config.yaml
qk_norm: false
extras: ["exclusive self-attention", "hashed n-gram embeddings", "skips across layers"]
init_std_down: 0.0
schedule: "cos"
final_lr_fraction: 0.03
Each number is 128 + 32 x the weight over its row's rms, rounded and kept within 0 to 255. Layers, rows and columns count from 0. Numbers have three digits each. The size before them is the row's rms in percent of the matrix's.

# layer 4 MLP down (transposed), 1536x256, rms 0.0772, rows 263-369, columns 128-191
101:135143116193140144120128173091162183134134125073125154100140127193150099117118151040113180168165152135095185108137115123196140087127204103176195123147190075153134185096103131126142139133101130
096:155113137114137124176126137131091107136130153199150101163131109132055154132123073179064107159156107179153121091107123094171136091136102060110119119121126173067129172095088097132101141153116102
094:141083093096121122110079100122145163106114200160132108160087132164159104165149095058108164174115190142151122114112129161125124108227099093054096150097088130158142149092129108119090076200162133
091:092138076107092125146134154111109060074223124102116096110199093151141160151172174089094119155161124146115138123071109143118124134129162123137149071163123107074144227157093153059090142141082112
109:127136136104113140124111099141143143119168153141076126108129102172155098114192120118177114142141141091072128127121128146195112098121129085140171137131140143091188119106155130158129139106124098
103:145128075171123119092147173132114109139186157156192157187095140159131095094137115107141141148150118190186135196076109135160075161156083108044167109129154130126097068100123128101109105166115180
098:143151102147123145151125146125179157172104140061127159106126176114119135199173103113066148139105107127120105151102151073181118148136141132129126154123167151168129143129115121079212178123137118
096:136107140115133125117097173216160149166094118113149085146134168072111115135134152195177119098128123097180182047130120145085145125104133152129137132175140137097078214144058134087106137165207181
100:090172119175093097112134068125114131165172171119118131134100171161162135141160126096095139145120098134172128079082118098132131084137154076119149137118088066158149144081254163073114122098101123
103:131130164117120168120142183159144111086067147179177060213097124110197113136164110161125148219119083141164139103099063144176086131101058130104120143114128092126085140153138158141158107083178135
110:147127143107098135147164095137026079206129156139078115143105080096104179146138091076078176155135123196140180138127116156138205073132143119133133153169081089172098116096140120091178144106118154
101:118118087076089125109117109122111096095168123107112123125165189134131179066137088139121099169157124119079164136140153157205124092062175113150121122184099176158180127130155088118194123147106127
094:154183088153135072191088098117104147131089168145112096143142107118155162132198152124154179163145159099158110151076121129131091119152153116128156161163074122124145165132113133063152158210076084
121:124118123114177124091195171125090151113133082125120088114202094139114148151150129117132105105083133094093154158149114094104085143146071136091139056147150119146128099138178103126088108088122152
109:179127108108115136143129143147113156113161121117117079095141154148130138085169128059103099159119118113124120143125074112159185157137125118131181120129150078089153128118161091185092096156085156
099:136139147139156137126100164111170117116118120134114142186094130124148130137174111165164118117159108123113147139097114091142155114143103171092178127135143147123086130168155172173169169133167101
097:108131163138103090122151082149144170098113122091104173134146079111172113090152151156124147124112155096141086127126142088116174159125191095139125150157133109131130057163109152066151107099116148
090:091122154114121150179102133140148115126106181129174105200130101112109178126105126157123192184107122133118092109061157152099080109102134108154123088121082185135103050122128182128115144074196135
100:124149137161132200145102100147119109132099135161141150152124155129147066149202122153129136063117048141091157162066146142087147132078090138154210117113135109151195102076124140159079142090112156
098:102175121177168138140165087151123072129076111125175089137122175150094101147210133139112085140135188131130136119134134103069061117125109172089125120108137144111148113190146157072141126092117098
093:138165069181136148109110119103121082098118096142160099106093170181173118145088106133086044172105119182105120116139135134091116148127128179148146144142110077150165137183195122173079152164121125
099:156123115126167182118107146117091143123119101127098138083087171101126104151074097156132092110176158130126104151108144086096152147123079064096179139060149149227141131173070062111181163098166110
082:124091096160101124113102081093096164183190093102139093130167146144132135107197107077133129121133129145058133043079185116080112113112153140090121109149110138175104255098108132112164117115137117
109:130080202109124162124074097114151107103128098188121125118087114164163158188104112166130167163110139190115102141126093149176133073105129159159120127146161178085106110103142170135171142181149141
090:110080206113132122168163182172148140134081144113108141178114142108139140164201160101097144095114163144109144119130130115145149111138120113113169151108116160108050187153135115117075055134080132
110:157162202168083090088171101120101080118095166140085124102128156056092172091103143132165133118154134129142097106158135142132122131123209172161084096101096104162163116089125122153150144103140092
089:130100113141118161121171140123135154171145148136150053103165112098128140125137157068204200127191097130140148122172084122212123163135151111121162088126147167150096101157118113149113131079202174
091:119085159143175165129130149115155148113120099095113059130118186120183134137105093137163153204129172095105134123156101084129175156148132215133142088098118074139176121097097125171129155142129196
108:104143168149138132103110176158135145074124182105102121079110058091116169108149126149108126164133154125187066108146135158176134074143111149117153186130135185141087147115080087106128156176155106
099:186094133083050150160140148144094189136142163175128141114137114135144085161159144087141163086160095130137120121133102106161114162109111050104194073121154105187159079152147141157080167123116162
106:134138134086146160150158155147105145128122132108154120118129112144180097115166152095142137166173124147092162100168128129056078178166134162089155100148157114166126074160099154110120051096126135
101:114126077133063121126101130134134167140135175194072143163128088155111155136158107166147108126082091098116063134102120128135121103131161108123158062093120120133069136102129152063065138090130162
096:109144119135169120112125089100142145095155138157105122168136222072136117158073136104147173144137063134113174173159153082178118133110132146159134128105060162125106167180154108066120186188143114
066:100117112099101103124102148079137096118099168076113114063151140108141111130153109094122123107181143123177144094178078133182094111107145143157139158146095177153107150093151097136131142123120185
105:152104165191120091128133103133133123103144135125120118077134197137121109154093159144106081112071155143097136157130079100093108137147116102110167174096153151255125138094073061161033164094119134
109:116152182147091074146139130186136125061104130155153211164135159106101111149148114096134118104117144130112153089151100161140102089204113143110149147133185184086131148070088102172143143126115142
099:172105131126123110167143152086077151089065136128114124154158220117142123130118129117142169122131097105162173176116123142142109119107144149101130124105112152090168187069104109153132171128150133
097:111127136175171136121171055080089078124133099144078092113156146171156122098103117104176103101134151146163135115101166107131119162150135179154123108191142119168145074122146161126140121123157102
091:183071096119112123116119170119156122168149186068151075081093153134076083152140113109120093116146148160124118119115121036100171129208130153140113113089140108131147208045150109069145156163112121
105:128094120132115091140070099135100165114158144055140179129171120154153142100115167112078116129097135101120080110125109107103104139136166137165178079217125123197142088177105165143155084164141126
098:099083137142131158137103105145155151079171118134117139146082123103153158184106229098159120118094145126179174133128151144179134190193146088081167137184115086190137119164132191151118099076118109
105:075140139136119175132115111156124185155072127112180088080080164119140166134111152165159139179096154147128105171087178143143143108120120154144157149103098133125103229143123129149105137117118074
098:081104096213112157126157125082100169106164083158138124185179150182122135114135145113142172148100109142078077110101172106112128126163118134169153127172098077071096123121143174069161167134128127
103:118114118077106109150168160160051144126052130162165169112128149097122116122106157147128100144176139171134142177116135182072117130073107114181065124136173084092111072127084171147105141056106057
093:153150116122125132180169091190109143145078074172117118127146104179074116059128068105121176111111142150151140118132191109106151093081154107142099160147092130070119179121127162113138112124117111
100:131072131074097107124133206152135101117174110126104060091113091151117087147176125122134111145106153176169180158144073147149115095134091156133189136119099158090164099148076103157115130162058146
090:120116119063141107199158111113130142139084157104114159173091133104060151111114106103161161138140148131149066152098086087110174135155109087098151170170102134165147160163165090119095182138112128
099:096156124129119153083157099099117138116189147131100129125152121095110118137150155086184113147150084147149111088170178114128113136091085107139146141140224067151092155166169110184144182131163112
097:136076122147155158069123105162154103151144100148112111127144139103103109168154129081122163046061111116155124154146155136108133108120125102119163134084156184133153201061113125070151175120141156
088:173119174115167171117115140081127148137093061139141119078101156127128142138132152130127106116110095179070137172135105128121110136163143164134169111099137131058112146148085132159174096093133098
103:077202134149109100107118144063098155123085155120159170171066209152125146090138123096176129132170179139124112117197153138154135103182086140129149142134134101109116163065140124146110130162123147
093:088150190055078087148112118140082070111134095127095140119151156192189115146126111111090083178075114138115109152134131177099129115152127155165107132117121131118174147084133147137148198187112173
101:133123174104087109100166145223107126128151101128141138121192142151144112083145076104037085134178098147106186115121083115135079082149177136159041119181112079172170125148078090182094094117119146
096:148107174155093129166130172100166142077102125140156124099064115156117101154089145092168113128143105158166114127124063143139103174135122131195121201140106094132195147162152139129124115143115099
094:152144146120122123153150131145109100117128048133180141104126220120176115112105147197105095081132148162088154085155077103124144097144133167184084106102153123109132170115102098146100177184144125
101:121145146135073171138170130121089150128127169122146174107088115140144071171083098121079154130152141170156142157129100170107162119142166132096103123120189167100107252138026125108160137184156149
120:149150134105154111093178138112047103109165128110094087133130107141151111091171112116123133109141097092135097153158132111120125157152101085096141111092149141126126089119149130098156115129148167
093:175075180073193154072104160118123142126134097127139105039142112130154097124150162116124104102147113154151143164161071147113186223133131143125114136132152145166198122108111104158194127068173152
099:084185108109127135127094121116124148136049172093099096130130170125134137117103098163174076171141188093137107146116160142123117113112152023117102145119158150150096199135096110149136135134130130
106:170074089123159081107161141172106110168090114128125064146105076151105143127117110134140100114135155121109107102120113138098139094096128110127116179093099165044139251171067099200083141108134131
091:156112176154082112130139103135117117144125146105086118128169087111132132103173095183109113149130146130084152138108138134178143112165193160158152118169126125102128135072172168126142096158129107
107:165123154170075137085099120115087139149124127105126052146134158119104067073108166181086144097058143140122082110121147126134163153127137144157150137129157134111140140147146113136155092134066115
090:080091159131104168132127127117143142143131139133106031114149139174187096168134140158158145161084109092045161114132145137139070170121120132153197139169115194110099153104109099141153136139174109
108:155114151114131142173142175167138154107053155147098136098176089167132089107148140114143149076108137073186180142165111166149135135180079120127115172121092168104124132144085133120125084103159156
102:137152176127069138108120163142111154102115172128118172132147160119171093129085130065136122079104145182107083142124162139122109133099111130133114178105129139205158139097133126126167129108131148
098:166049124119143153148136145148096144158120185227136108123096087141184141197141137163159160101156096116123136150165076096189159162085100143170130150192149168123088140123185140119116146168118100
096:118068164103108133100158193082181109126175081068156057116101157135184139068121148114111090152121143176140136104157113084119107120175152146112083161091149130122118179121107145189104159162130167
093:107150098134147072138113082190097128146059145144081172170124130100118135125138167094084140084077145100185121122092142133102157131091091114147141111120112138148115195158168160091152140118171103
101:088122108140105106156127113124123124131108130113120137146139159123127125151120123101148132128104155134166080129106142215113106150136130111168172080086133132185144255142114098110091156146108124
099:115166107127116168094184111126145104176142103147104044067116145176115132167139145071084102130157077125150175189111114166153140137149115162102079151182136142125142066145118144043111156147135138
095:125156071095128102074112122121128140097093151075079127156199140150201144163112096136147163138109124145106080086059201126164168142120123096152116170142106127198141108166164153093107180170173084
099:162139090159106145046114117102166082147171136128131161100092072172100145081205141089099081087162115127133077118111132081067102188189168105086136106145135163117174089094187149060113148102151167
091:108157131132201087126133100116084138128133116123097163162075065109129075105145096151123148135094129126150099124112127208119086133122142085204101115091116148096099255160142136154138057116116109
099:081118166091132175152128171142108138186137112113170113151124226181076123118104115171087116184062104134177122085159145106148105115181108097099094104148120078152146176124117114084147131156190148
100:081081159195122171089106059126109078130112123134095118146089142113110094168124097087159134073111145087090111135097198149133087079119150163104159145125103182131109147148113152138120084152151131
098:143111100110097183086036154141065144145164096129160129168105132102145131140131170162132100140040098112116117100114114155140134143097134100184118139126089159097050080135101140161057105111109073
091:197129149153138201169137136059138171105112121097107183121123076157128149080198120106138124212138125121126149195116125160129150102140139143162091108152197152123109145098091118063140101134084095
101:128142143162100126148154130069105117148160100117109067114065143124123123182136153140107117107126170077134104061090136128169132168110095120129131134169098177135095131117088132099177174065091151
097:095144109106060102160136143114146117145148147158148173165117133138108104053150078079168161167128083161119109106143092135117167082157107104116145126105112177060094120167171161165161096094111129
100:093127084141107096123103121125105090112102139071086212162160138192130113146129144113131082127154134169101132189149171143127142186094144148164174114091171069200125123084077143157143153137102114
107:082159086141123119061195146099124113132149096135101157142176138093134147114082113169142106117111114124124121113127147119117069143144158093095131136091051104079165174135134145085141195122135132
096:171083148137084096139122131132140097133130113158123114105121172171153114134142139139142155160109191070126102120151143120118088095139097145190093122111138096139118172046093113128101105123154113
101:120107150148188134132165150138126122097115174099131115063167101140133137116112211118174143083178156190117108159152092086159125163163132138148125181139124132142156147077112138154136098102095157
090:109129179075133172152096138089207147127100109082148108145094215079074214113096138111114153181136115159151157138140142126167155092148143135107133141137146147161171136149057090130103163151161170
099:149096139081101131137139126098129140080156064102059096125115128146125078123096129123131163126092096099112124137117102102127108116125150098113147130144119098178139097082128081162102140096161135
092:174111061112181124125125111152147131118097186167093088114092070134148139178145154093076104136061186118148123086121140108106091135114097136174102100137119121110084123135106155167155128127151038
100:103176168115121107087138128131145120126118114181108138143130103132105119129157138156193103130074108122159158139136165230128077087106207131110130069102054147116087216140108109115114116119118159
095:154109110159166166146077136140116165132080097146151141138119072159145118112134149088141179180123118129098106172094153087127110132172151143151113161118135225138121196141120152172156118170122144
099:102153107094160063187103116122204083143128128132132105169101158143122115123099104143178141082109081089208143161110096109173063109147141087155137162186131127108129177117085103084113163152123121
105:138138153130130129143172087119179128114141187182047154115161187153090146139113145162127128117076085111130109155078107083165170178134128040187151164105126103154122084090118115106052176173079161
102:119126131144139136169115154115146137099187151106163135078181146188140104150202132176159115150206147053070186135143106103101144139175111078127175109069181105131131132109094101159191121150138161
105:186055098085152131181113166130145131139153149128152098130091076151112176128170140134172116092175108128153163095139113129175147170088119100075222085130163158125152094143158143135114133109139149
096:137135132111172156149159111145125140060077122097088127173107159136110153088120108150116118116139156082170133128154127170176133140096078032178087129156127110117128173150096137129122148182168072
108:141129148102121112135133098113154129131135132168120160108131100183145132153095127152153117149132126186155096108157145150158109178100135066142125182094130112082145199167143202129129125124139113
102:107112136134092148125140087124132170106145176178116105120092165099124125162133158099136115143122119122109146163129119170190161136109112116104105162115112155106111192089091129064114176169127151
098:121135122127104084098142122142090139138142107121106133134133158171082127118136121071083147176116121140147149135128142118127107115153181112131073146094102192141116121125136116094196149141097126
106:115141100091119177108139101195149161166096150162095142102146084178112141081171118117124114085127139183140092213160166096163134061133090169087134161117171061143080167113153077118104141150079152
090:141153158160109140120125132101200140116093122154157096166150074136184101090165142149166168142134077081092153097099116109082138173221110184095099096088171181117135098106082154089119088115202111
097:158128135200115219127090177108146118111094127107177145064131113149159104160138169117199131165131099144152129145177110091123119196219097125124170080132115076120151149152127156108139062138124170
103:138106105129094190143139122136132140126131106130069122082137104100086169132136139189083106026174109132093127134152124151135137147131098105187138100133160104154157181195092141139175116151106113
095:182143135106106134095085143046111114181150193105098131089156136179132121117086175153122127156114120131130184160124130077143156102089130107077087136106134083192137126109094122129122151173096130
095:096164106192104099138074166133124123151073157136131180170171137134177153082128100154130157170110135149053172113075091102133119181163193147127130153129145195103139098158113185099118135104147148
109:114097082168116147185103100143150075156125159106133138131149084107101147055136135177119156139145137092156127150101097225118218085157134133157110163134092190086168161181177119133085170202121118
109:093132100126208127102168140041152121128110126129122096172103126138188051103142114105158116116138124064114154116148043127157135196106069127110183048130151193090140148160161108151093088090106130
098:151136106170123131068157088157162087093134148123096121130134115150135093120158157095144106123175152157131128147175148109134135100158118082141119170093163149219154100129131137095119140125089155
103:092161188103100181156134150145170105182112105148163111168084183144126124118097091164145096096105106129126188130140150085155116101153177080068117134141155158096120181121131129144119093138060146
100:171116088065147125191127121201130103147075138136090115153151152145069144105124090055133099129120160186179155113143121081111160111107114105111111152126097135127085103061124151095102128153103112
# layer 4 MLP up, 1536x256, rms 0.0929, rows 264-370, columns 128-191
099:112165105151161129067053142148092140189053148131156154103142123066174099154103187130146126144142146160085110135073175114100118123109204154164111183093114159103159110126049130101181121068095174
092:083119179156114118099125087083101162165155142069139137124138137068142086152137118108063097095080142135080159131140188135155136141077094192125156063156181119153124079134101084133167134089095094
091:130181144178200111145142119094139119182143140163113157107110097071157055102110186107125144087122160136121175151156096142108109113144169078136125131060140040110153149189114127118144088096116139
111:234055147113116134071077136099067166100118109131102097120141085131140095101157106143128140089122093123140069077112130109073122105096122107097119102128165122106135117133175125117150158062108110
101:094082137140115191140094115160113164148065133167165135145134168127108169115089131138201105110152113135137117143138077087164119100067200111133086126067125149106115103126120108125133109086219172
098:142139136153165082123095120136140116143119149164132159107099138124155074085082111116157104090120070171122153178145138149131125145120134130154125116055151115094174123144157123135122194153061083
092:200064175156160180109175129083165126083152142140141152083157086127136137119101067151171116148197118184160096153184133057096187108135066147151079141081109072118155127127087096128078134106108179
100:183158110117175160118056186103154172153128094085104118131135149126137072197118159090123096080116167084159119087130167076126226157126105102096135102128133138155144086105133088142081096081104109
103:138110116154120119113164115097092118070096144147203121125076057115094100067139106107105096166157133126179114147173113103138106113084067099149110124104136163135127085104170111182110160109120107
108:178126120170162178101110131099090096181159066095121095157121124176140141114165134117135109109114097221118114107135128127071147191099147189109111076122152092148122093056135131168133101113129147
096:175121133153162121165105160121107132138093185133158164135151136097140194145149115135100151127122075147132128153052091091130113166131159161159146142109156095100109139155078116155120116104098084
096:160134093145131170102143138100153102134162071149159118204070115125136100150064099106093139105129099159111143112126126125122095168105124194113128137108132135098104138118163173218063135135171101
122:130056117140086105096158142090124127147117077082110095142121142160141081076161148147136112085171102112118083135076075099144204103132178127150130153107176120086138079090102069118173148096135149
111:180118098113120129167072071085106147152118162135085126118128106119084102148167129146168181092147069127197066087146119080104132126120106109163184110055143157125184054165156133112140146102171105
100:142064112097151088131156131136080090146091044061113076120159134108095127096132125128077090140094192137097091148109146138076176155150153186161159123165126121113133141108145108193121193162137091
097:116144148128125145124122146118138155101042058152080130076095136134142133117137132152092111151142142182121090096158146095136131145135106135151124148094139112059183105118134134138140160131065135
092:214104089129152137108085109108181160100143087148114063056098089123131079134138127066146126110162067092174145102154120110199147155123097156066119093130155077120171066129142122148110147151137124
096:172093165162135092153112110134190177120173139147151114165154138075141175129096072110140115117137086100107100102166126089093123129080130107153123090157095097116125122144134134142088109169167000
103:162092091185123112152073075091095064134127114061090134160178139164143152084143098107168095141101120141193090126211144125105140108117100165128134088109083130115186138127073120162096122117166133
091:150075147109111134134046139097099202117151125157075163047157144089113150073154128100113175045134101118148161130121170116142179147158093092066142100121162145133103119134098142130115099118146113
100:112155118132149104149096128095093150148168134130119149169119042068068137118118086115138138157101123142104101088109114159182104123131106214139058137135072145045086134120127082121081116143090094
079:129134169088129157141118187165157099105027168088050120122059122143086147200117164145138093128127130185164120203118110146128123117172161120161130195129085120076083133195138144089106125171127149
106:112130071163129083105135128116097198158107152161140157165121057139067112007137123112077116139065098099168131105142095089134119083129136114140169108120136149155103107170140082109077142094148094
089:097075153147171125191160116125095122176087138148172080102170114082161092081183100102134152094109118086041065181195131117154177179177128123109069132127118194130084105177136118136139149128109157
114:093102115173138097122112149102186170133171109145169050172073122148175113162104135102128128151125126132130135152070114154060210147108137118134062088115096148129158092108160188108147132146219159
090:143091205127116154089089140145140181134105089164140100127107136163169075125151102080093125073119116113143139147096129158176130137097096143141105106136146127139081096111121116153170142132130127
093:101127174142143154116100132121128086163119137133107154120111096146022115087107150085080103071088133155134099164137122115126079176140131107115143116116140174155143127151144152131170133129173090
107:205132116134143108112134152091082133076150147137130102128129086172088097115141071166087143054162087140155093110105107120150141167108121074126131191118143128083156119096118150107129125115201147
102:167142107173187140119084165136129118138114167090156127098152136097063095156139100126139112159097126181179120154130147177116134074140119143106159114095151116149153089123105109112131169108082186
110:119103070142135114074114126089113096134124158082142148175132110153111103104157068117135137127088125148168058128170121129034160099104142167108139137109126073090128146114122060119118102164102133
097:108147118111156092107160110117116052175154092134087118125102092093085117172073125096067154127153143138156122143146082120174173167105098110151100117104143171156108117139173119178105150083124073
098:103093156132167132129077100122092105099131096114179090132089149107146175145094158065156144100156127146168093096114147055065122143147109140123117174147150135148132114088105152137131096126152143
078:198116098153150123134107138091129102181078126078105120149123088098151100059090094092100081128168104100117089069176188090096109106128138129186129139083145087131111139168123114180080157103115106
097:107171126159149137135116202122153142121111109134144144168085145109127074124120076121148182080152072092124176119099159173124089060110179132062106150068155092132112053146099125144080074116136104
108:193115154173114123145126113096140071112093163177168129122124109144142110104213102103167155120087124169164113128119168128094182098171086104112068147141109122137159128149116146160186136122083148
099:114143181153144153111192165152117127166095187143153139187122128079182120142102195135137113136144126152098092160153100135097178099091122105144144104163134118081085102101172127134133168102155107
090:167074047154145142166119112106129053102169140148093167161150095098169150093160093166142147154182141149156140126081080154142096133068065097137083099156136106111128138133140168129170149073181129
090:121145090136167118122103171093087121185155132099101160098084126107052104082072081139083153100081105133164072132098152101105145112135102158095105138060103097120063132133151131168060185147093136
103:144102148157224120144134125132110126100127129113168055149182125120164144103091146126070120105149149157076144164142126142088136187075155146190168069096123087128167084114166089149136144103122096
095:124097113096143141098178123137110118112101081108103109196163149144083123159122140094160179085111083096120100149097116168134091121109130170145074185068142112070119068124122137149122142069082124
105:161115114166147089133100180091109169111080135172138143182135065129161132095088161116093115068124120047157126142160084130115119064129120115129137108131125151114169139181175179102076158097189130
100:183091182130111057083121238076115185159144168101194085105125101141159131059089138124137098139123145177154119124161094107097166137168134117120060097162169087067138109105124145132136105083191121
098:082099071154136112129133078103131047141136111075089100136109066092147136162165146141171115106125159075135076092102165131125160144144192105120141151122129118122148103138117194112159185138150061
095:184083104171162150072089158116128132143150163120147090104109038113137103207121195128153152117157094109132102132086103137154150140183135127095155072086135097122117115122153120079154148132133132
098:107115142117181123135140128129110153141143169153100173129144123078164145108139125164138159134143116064127118126100142099090162114125167056137141085119126077088112091181087142083161083119160113
092:127033096069126178130115177105101147121093108140119032113075118151173064133125140140111106104106144122085111098192119131064078146123115109101128107097157121106107106163146148133127140128164166
096:166141103105150097097131170100133081106075141119194085120112111104184111178079131112158110134120107107152092104126153154120147167196162138085089195128152126045120119106113080151105107069137122
097:148150121139162117087144125113114126119112172113118149117134120152106179065148144121134109152171114090118106129131139126062094098129088113094125168118103096088143144136068161173097178140125116
088:105102113103107123089196107160127151139096162092113177138175097128127134145117156065063145107130147145148125102119158094121149129153109133118125146124139171112109098072191108127088219128169127
118:109127138100157074123140140068097145136105115118084117166068137138121136172088191110151141122176160132126085152111182108159084076097099175118099092159211086123114115109192161139108165100108105
092:179153112128191180139130140135083100188149082153111100075124119111119157123104173111124146084082084165130137153159166140121145143140090176064148112178188124113100125144151152124191125070099164
103:123079141130127119162097111150102119113127086126131066123148139114165123147079155185121144111160098169153103161197057083105175152111146150155175152126150141110139110161108152129118123117172126
096:123094104142165115157155149125100097164144124140113127150063082140112126094102126110095122152119127112106098094132150090079113136120170136115152052111085122092123126161113118116154114106126127
092:133124125136134151082121098139094164197130177155074157098155122091113179171098159063139120093113109154123149153117097137122095209156126137090104127164119166117114040166164175117109162029126133
106:149094060141146158105094159134136105138102117129148113142137121112148139122146109127121132139142108135156137140109125141079198130090111159067043135142081140048101139173144103108122118153165176
126:130131097172149104153140112061114175148144104137140065136143075143123141087125143152144092139206074121143080135093088138118138049151144211128106166115122146097135096139146140105158112152138149
095:103173081152128111171115107110112153170147170161122113228136073121117133120129086100140117154139100119128143096104163129157079096109111107121138123082153088090112148145149141095011157141081076
096:150119116150132109111137116129138156175164160162148165129122015143145088156141148123152146126180100135158120115150070178176072129104098177159156139141107153058114126112174110151135095114094103
105:134123108132134122082079106098103145103133062179109126106139069095144133109138114113120139098177088127141164108166076178127149123097117187067089063107144151120150138123146188107179111064188099
087:122145156127110159135064102135109118127138104146089084066135075091069068166110081164137109093102093124135163162133119112196190105152117088133084138136162119120177123092186157125097138127125072
108:137134154132138156124152116079151136142107075186118152158103151125101120153120112129134101148094124124147158105187116125195160151165087110135173161092184101130158118124124158115085140128161149
088:134151060130112122125109118106113126111125154063089158138163136089099080127180132139132116117130119200152177171109120100167096104097053115113122121106143158104185114155195145118129167137096077
106:200083112124141085164167163114149108149109169119161149115087147183141142140087128146158129152151165151157088086110129092042128146174119167047105122107163164113138122097117144149136148062153141
103:158127132136180079087143147129159121115130105095129099120162081137023103114120108116111127092104068105158125135171128107158129109071191105167033160147122109147193114095172120150126093102132094
097:137155142135171178136100169063086109131142141089165031115117156092085109095138109156143072129111151178107157096117161168141110142140050121095139094106129131122097112158143156101148124135108121
093:163139076173114165122038125089072153173177127166114131122089116066109163106184098097170113057148081144154107132137108140171119117073106189168116159079097179139095111068157150085201103139126098
094:128141141122131136132117144115158104163158093071136171082085132145151047113100122118128090175093084224134128043188147077143066107148188166195158140118138095092142123105126062142102111159131125
109:135137108170114108133102137112087195071117102149156106100125117094117043062182084098117163126174130059110175092145145113112124127112057103093140133115196108152125101123096182128143122149156035
094:115101126126087134130129097114152141127153061139169087147080086133088141143168131133076118183165138123126137166110125129190075160146078148095085088119140123070086133121080157151176160149155132
092:121096063132158157141070156112132090128144104111144102095087119121176104155124115137077096119134146173073138117172151157120121124105135110135098099131183039103083111127152129143091068124110139
097:121176109156141122119077170123170114094136064145160141143121162085097111095138155095129114133149059126125121077128135131173147152087084150184101079078177095146108100151153165127135131146144112
095:120114142152125104130084145121099164107164085168151169124164067125162141119185164171130100080135095143111164110105109156158170111078103176156104154142114129076120117106148145094108145077129086
101:123070085098162112145094133121121137103077119088138117125154157183048093080134109149187146120141094127197141125124130112132176085099120177112154094111201076104213125082124120114117088119082132
101:192094152128156127116102207125118159085067125179130159100130074117119157151141182106106154129141099130175102104092085121190158175120064116150144129092155121120095127149125129129122142144130127
100:112067081124153112147131130095112136157036039149120081119132123129125175083118127104042134093111129143168127093126114056171161126170116149132116144111130118144190134161165088091131167124134159
089:149119130107133086150164166163092136081119125144135178084140102138081135061122189062079140110198144186177094089178128078176124099106145113100111137121171141174158146151126109147085185133200144
100:100127133130125138102178153165038144075103082113134150074130090132109072103109112093098181087138138134158101114113157105150137160095051135125131077112145153124159120130167113137182143107223127
097:130121075164147115089155096121075163172143113174061079173153044112095101160115163106091128118137144171139160116100157125115155149194097090108146132118176128118125074079168072110127132034090128
099:128130107101127095158135192142075151114147090156166082136055109178145162162135111118143176125088118100166124149131106106122132132128105078092065109124093150134098101056129126107143130107196111
106:092128102106129120148167167142128121104087124141104074168102061077154125124064095105156063080129141060221138087093147135127150039102151114115090171084073114125133134206187110154131181066163124
091:164079180126157144166095147160103131114096126090159092118137132120078108078110082170141156125154115104179008072181178109159155106127115136138129121108144122152123127123154100160074121146165112
098:168104128159128118135167122138171130156061103173151126130112080140117150094098180067154136169116151182096112069193162117097122142165183236146065144134105149085144125114136166113132169118152136
085:091075182108145106135118174110127174083144066182126111078145128176154019036206130139133134118112095126150139136096133083150106133121105089122137130071130144158157085129173071110088108125176157
095:159111114131127097160113143080105143124182161121178148148157118156112084087106112184126187142128069136118130126081110086143204133107140110153057140143168110070137125121084127161181107177177135
091:153142137120187147154101178140083148137074052128125151118113068103130139140103136153121058140176132134210174128197138166132118123093093103115110129101173088097100129126148109164087073112143146
107:110073123128134108140114132099058146171151123138132058183166053109132129128123136126142167094149127133147074098145128104052139183146119111085154159167102160108127106128097094129119086111122146
096:147168112150137136114142100095062120103065169169116106172099135125155113111075110089144173107158141132151099148152113139156177094122092135134121104057133116095133151151133082097063166147166109
099:114136136128208073187141163135128128154165081088156135106021147198122141120107203120117154128142105121129146150124110122105157130153125142178120129098110124110188099187088169119094103107113102
104:141123143169143068065197162096109123145111171118128115087116115188146134183163152108076128110157137133113126159135120138088126139159133073092124134088139064077141118080124137137117110112139141
101:134147177130160100058154146110074137168136132135098141161071157079102118141087130082162115153151115084088117161137116147155136060110158174154093121126106155100135105153110070137122110085200073
114:164148104167116173140096080130139159189147087141131094151107108142111098126072130060124109161077153189184118133115113107126164119114088220167159127141107036106150138102163105096101121158135138
092:120048171112142141118158163160141111083096133132174149090128129126128135155144118122069089090095154175149136154119107089095169181160117108135103143166136109147130104150116135144138103087123108
106:138173091159170133157128203137166164151067105077160152131117087122062165168120121098104157150114104164126132102132195114181159119094169176076107163091105162089119126099150068144115130102089142
105:095125077146132109125181112152096167149033149126089106130129164098140124118133108115185184106132123137153066131079168099137123102134134148139089155110069116103119144157176159129155094159157153
096:118123113145139060124120130109200171158130088138122098132079091094168124158092154106211094069137106137051105115145186130126098154123090151158088106099105147093102079214118122095098170098136104
097:220107189146088187104103119164143136096102144121112077089052090123152166137126144156113168132167091189109095130105166084136087167109091133109187133061190144093093106093111168115142150019129137
091:109095126130106162126110151132076145103140160130080186101098137115094123112112105103106121109106148126135077085172136105128092096115153179112101155092113121137171131098142046146210120119114143
099:150131109156163169169116111152161148074167116163149111137145117127101123057141136123128066128116109122185076139163130186161132110059163129064127107128133127104115149100133146093119122132112068
103:125148142090142097165116169122108074161117085174097102152130082190184096121126191111133110130104137155189140130115123101092116120129146149155103123116150082107216105116119140142113124122119141
094:125139141102118115124191134158124132064043140103153123160156094124171136168141175118114194142125150103119127091114097068076181173138173149130067161100134079102126105128087099120121105124136157
097:119114118120109182094131135131155177121104119130114119131108144088121123122150133066073136153159102095211105216173136131171161120074145154115145119081096144124093096133131102213098148141099109
111:157166096160146148063158134103152101155086143140103066188120072078142053100132213123130177172204142105094071113163165114129112077108133153169132158086135156113139119127124144132096159134107095
111:144137122156123111146151113091065154070136139165131100140185096115090132124100135167137149137193097173149036108080107137078141062098119166084137083144101147079142133176163124136091130123132135
099:124127177139117117106130147096085213174095108168152132156124159056103129119064130120080135083074104126097117088158123101112162125096128161142163093086162122133117137143148124175107087127094070
105:125126135140124104120129148095157213128109086115131155126095124191058058064075116135133179126170079102112139100123139157148099131102148121164111113025157117071158094154118086143099135076145125
096:141124116144128125096070149119144086085169127090138146104128130140185108159116127178172153091139100133082113147111162149082131114183187095091112111061129138102192125132135110102142167118122151
099:153114125122191126127117149083163134064134152124120117100116127137139197089135136156096167192133144168101136154145127186056119083171095076087147145185114181113119099135122143108122150129133098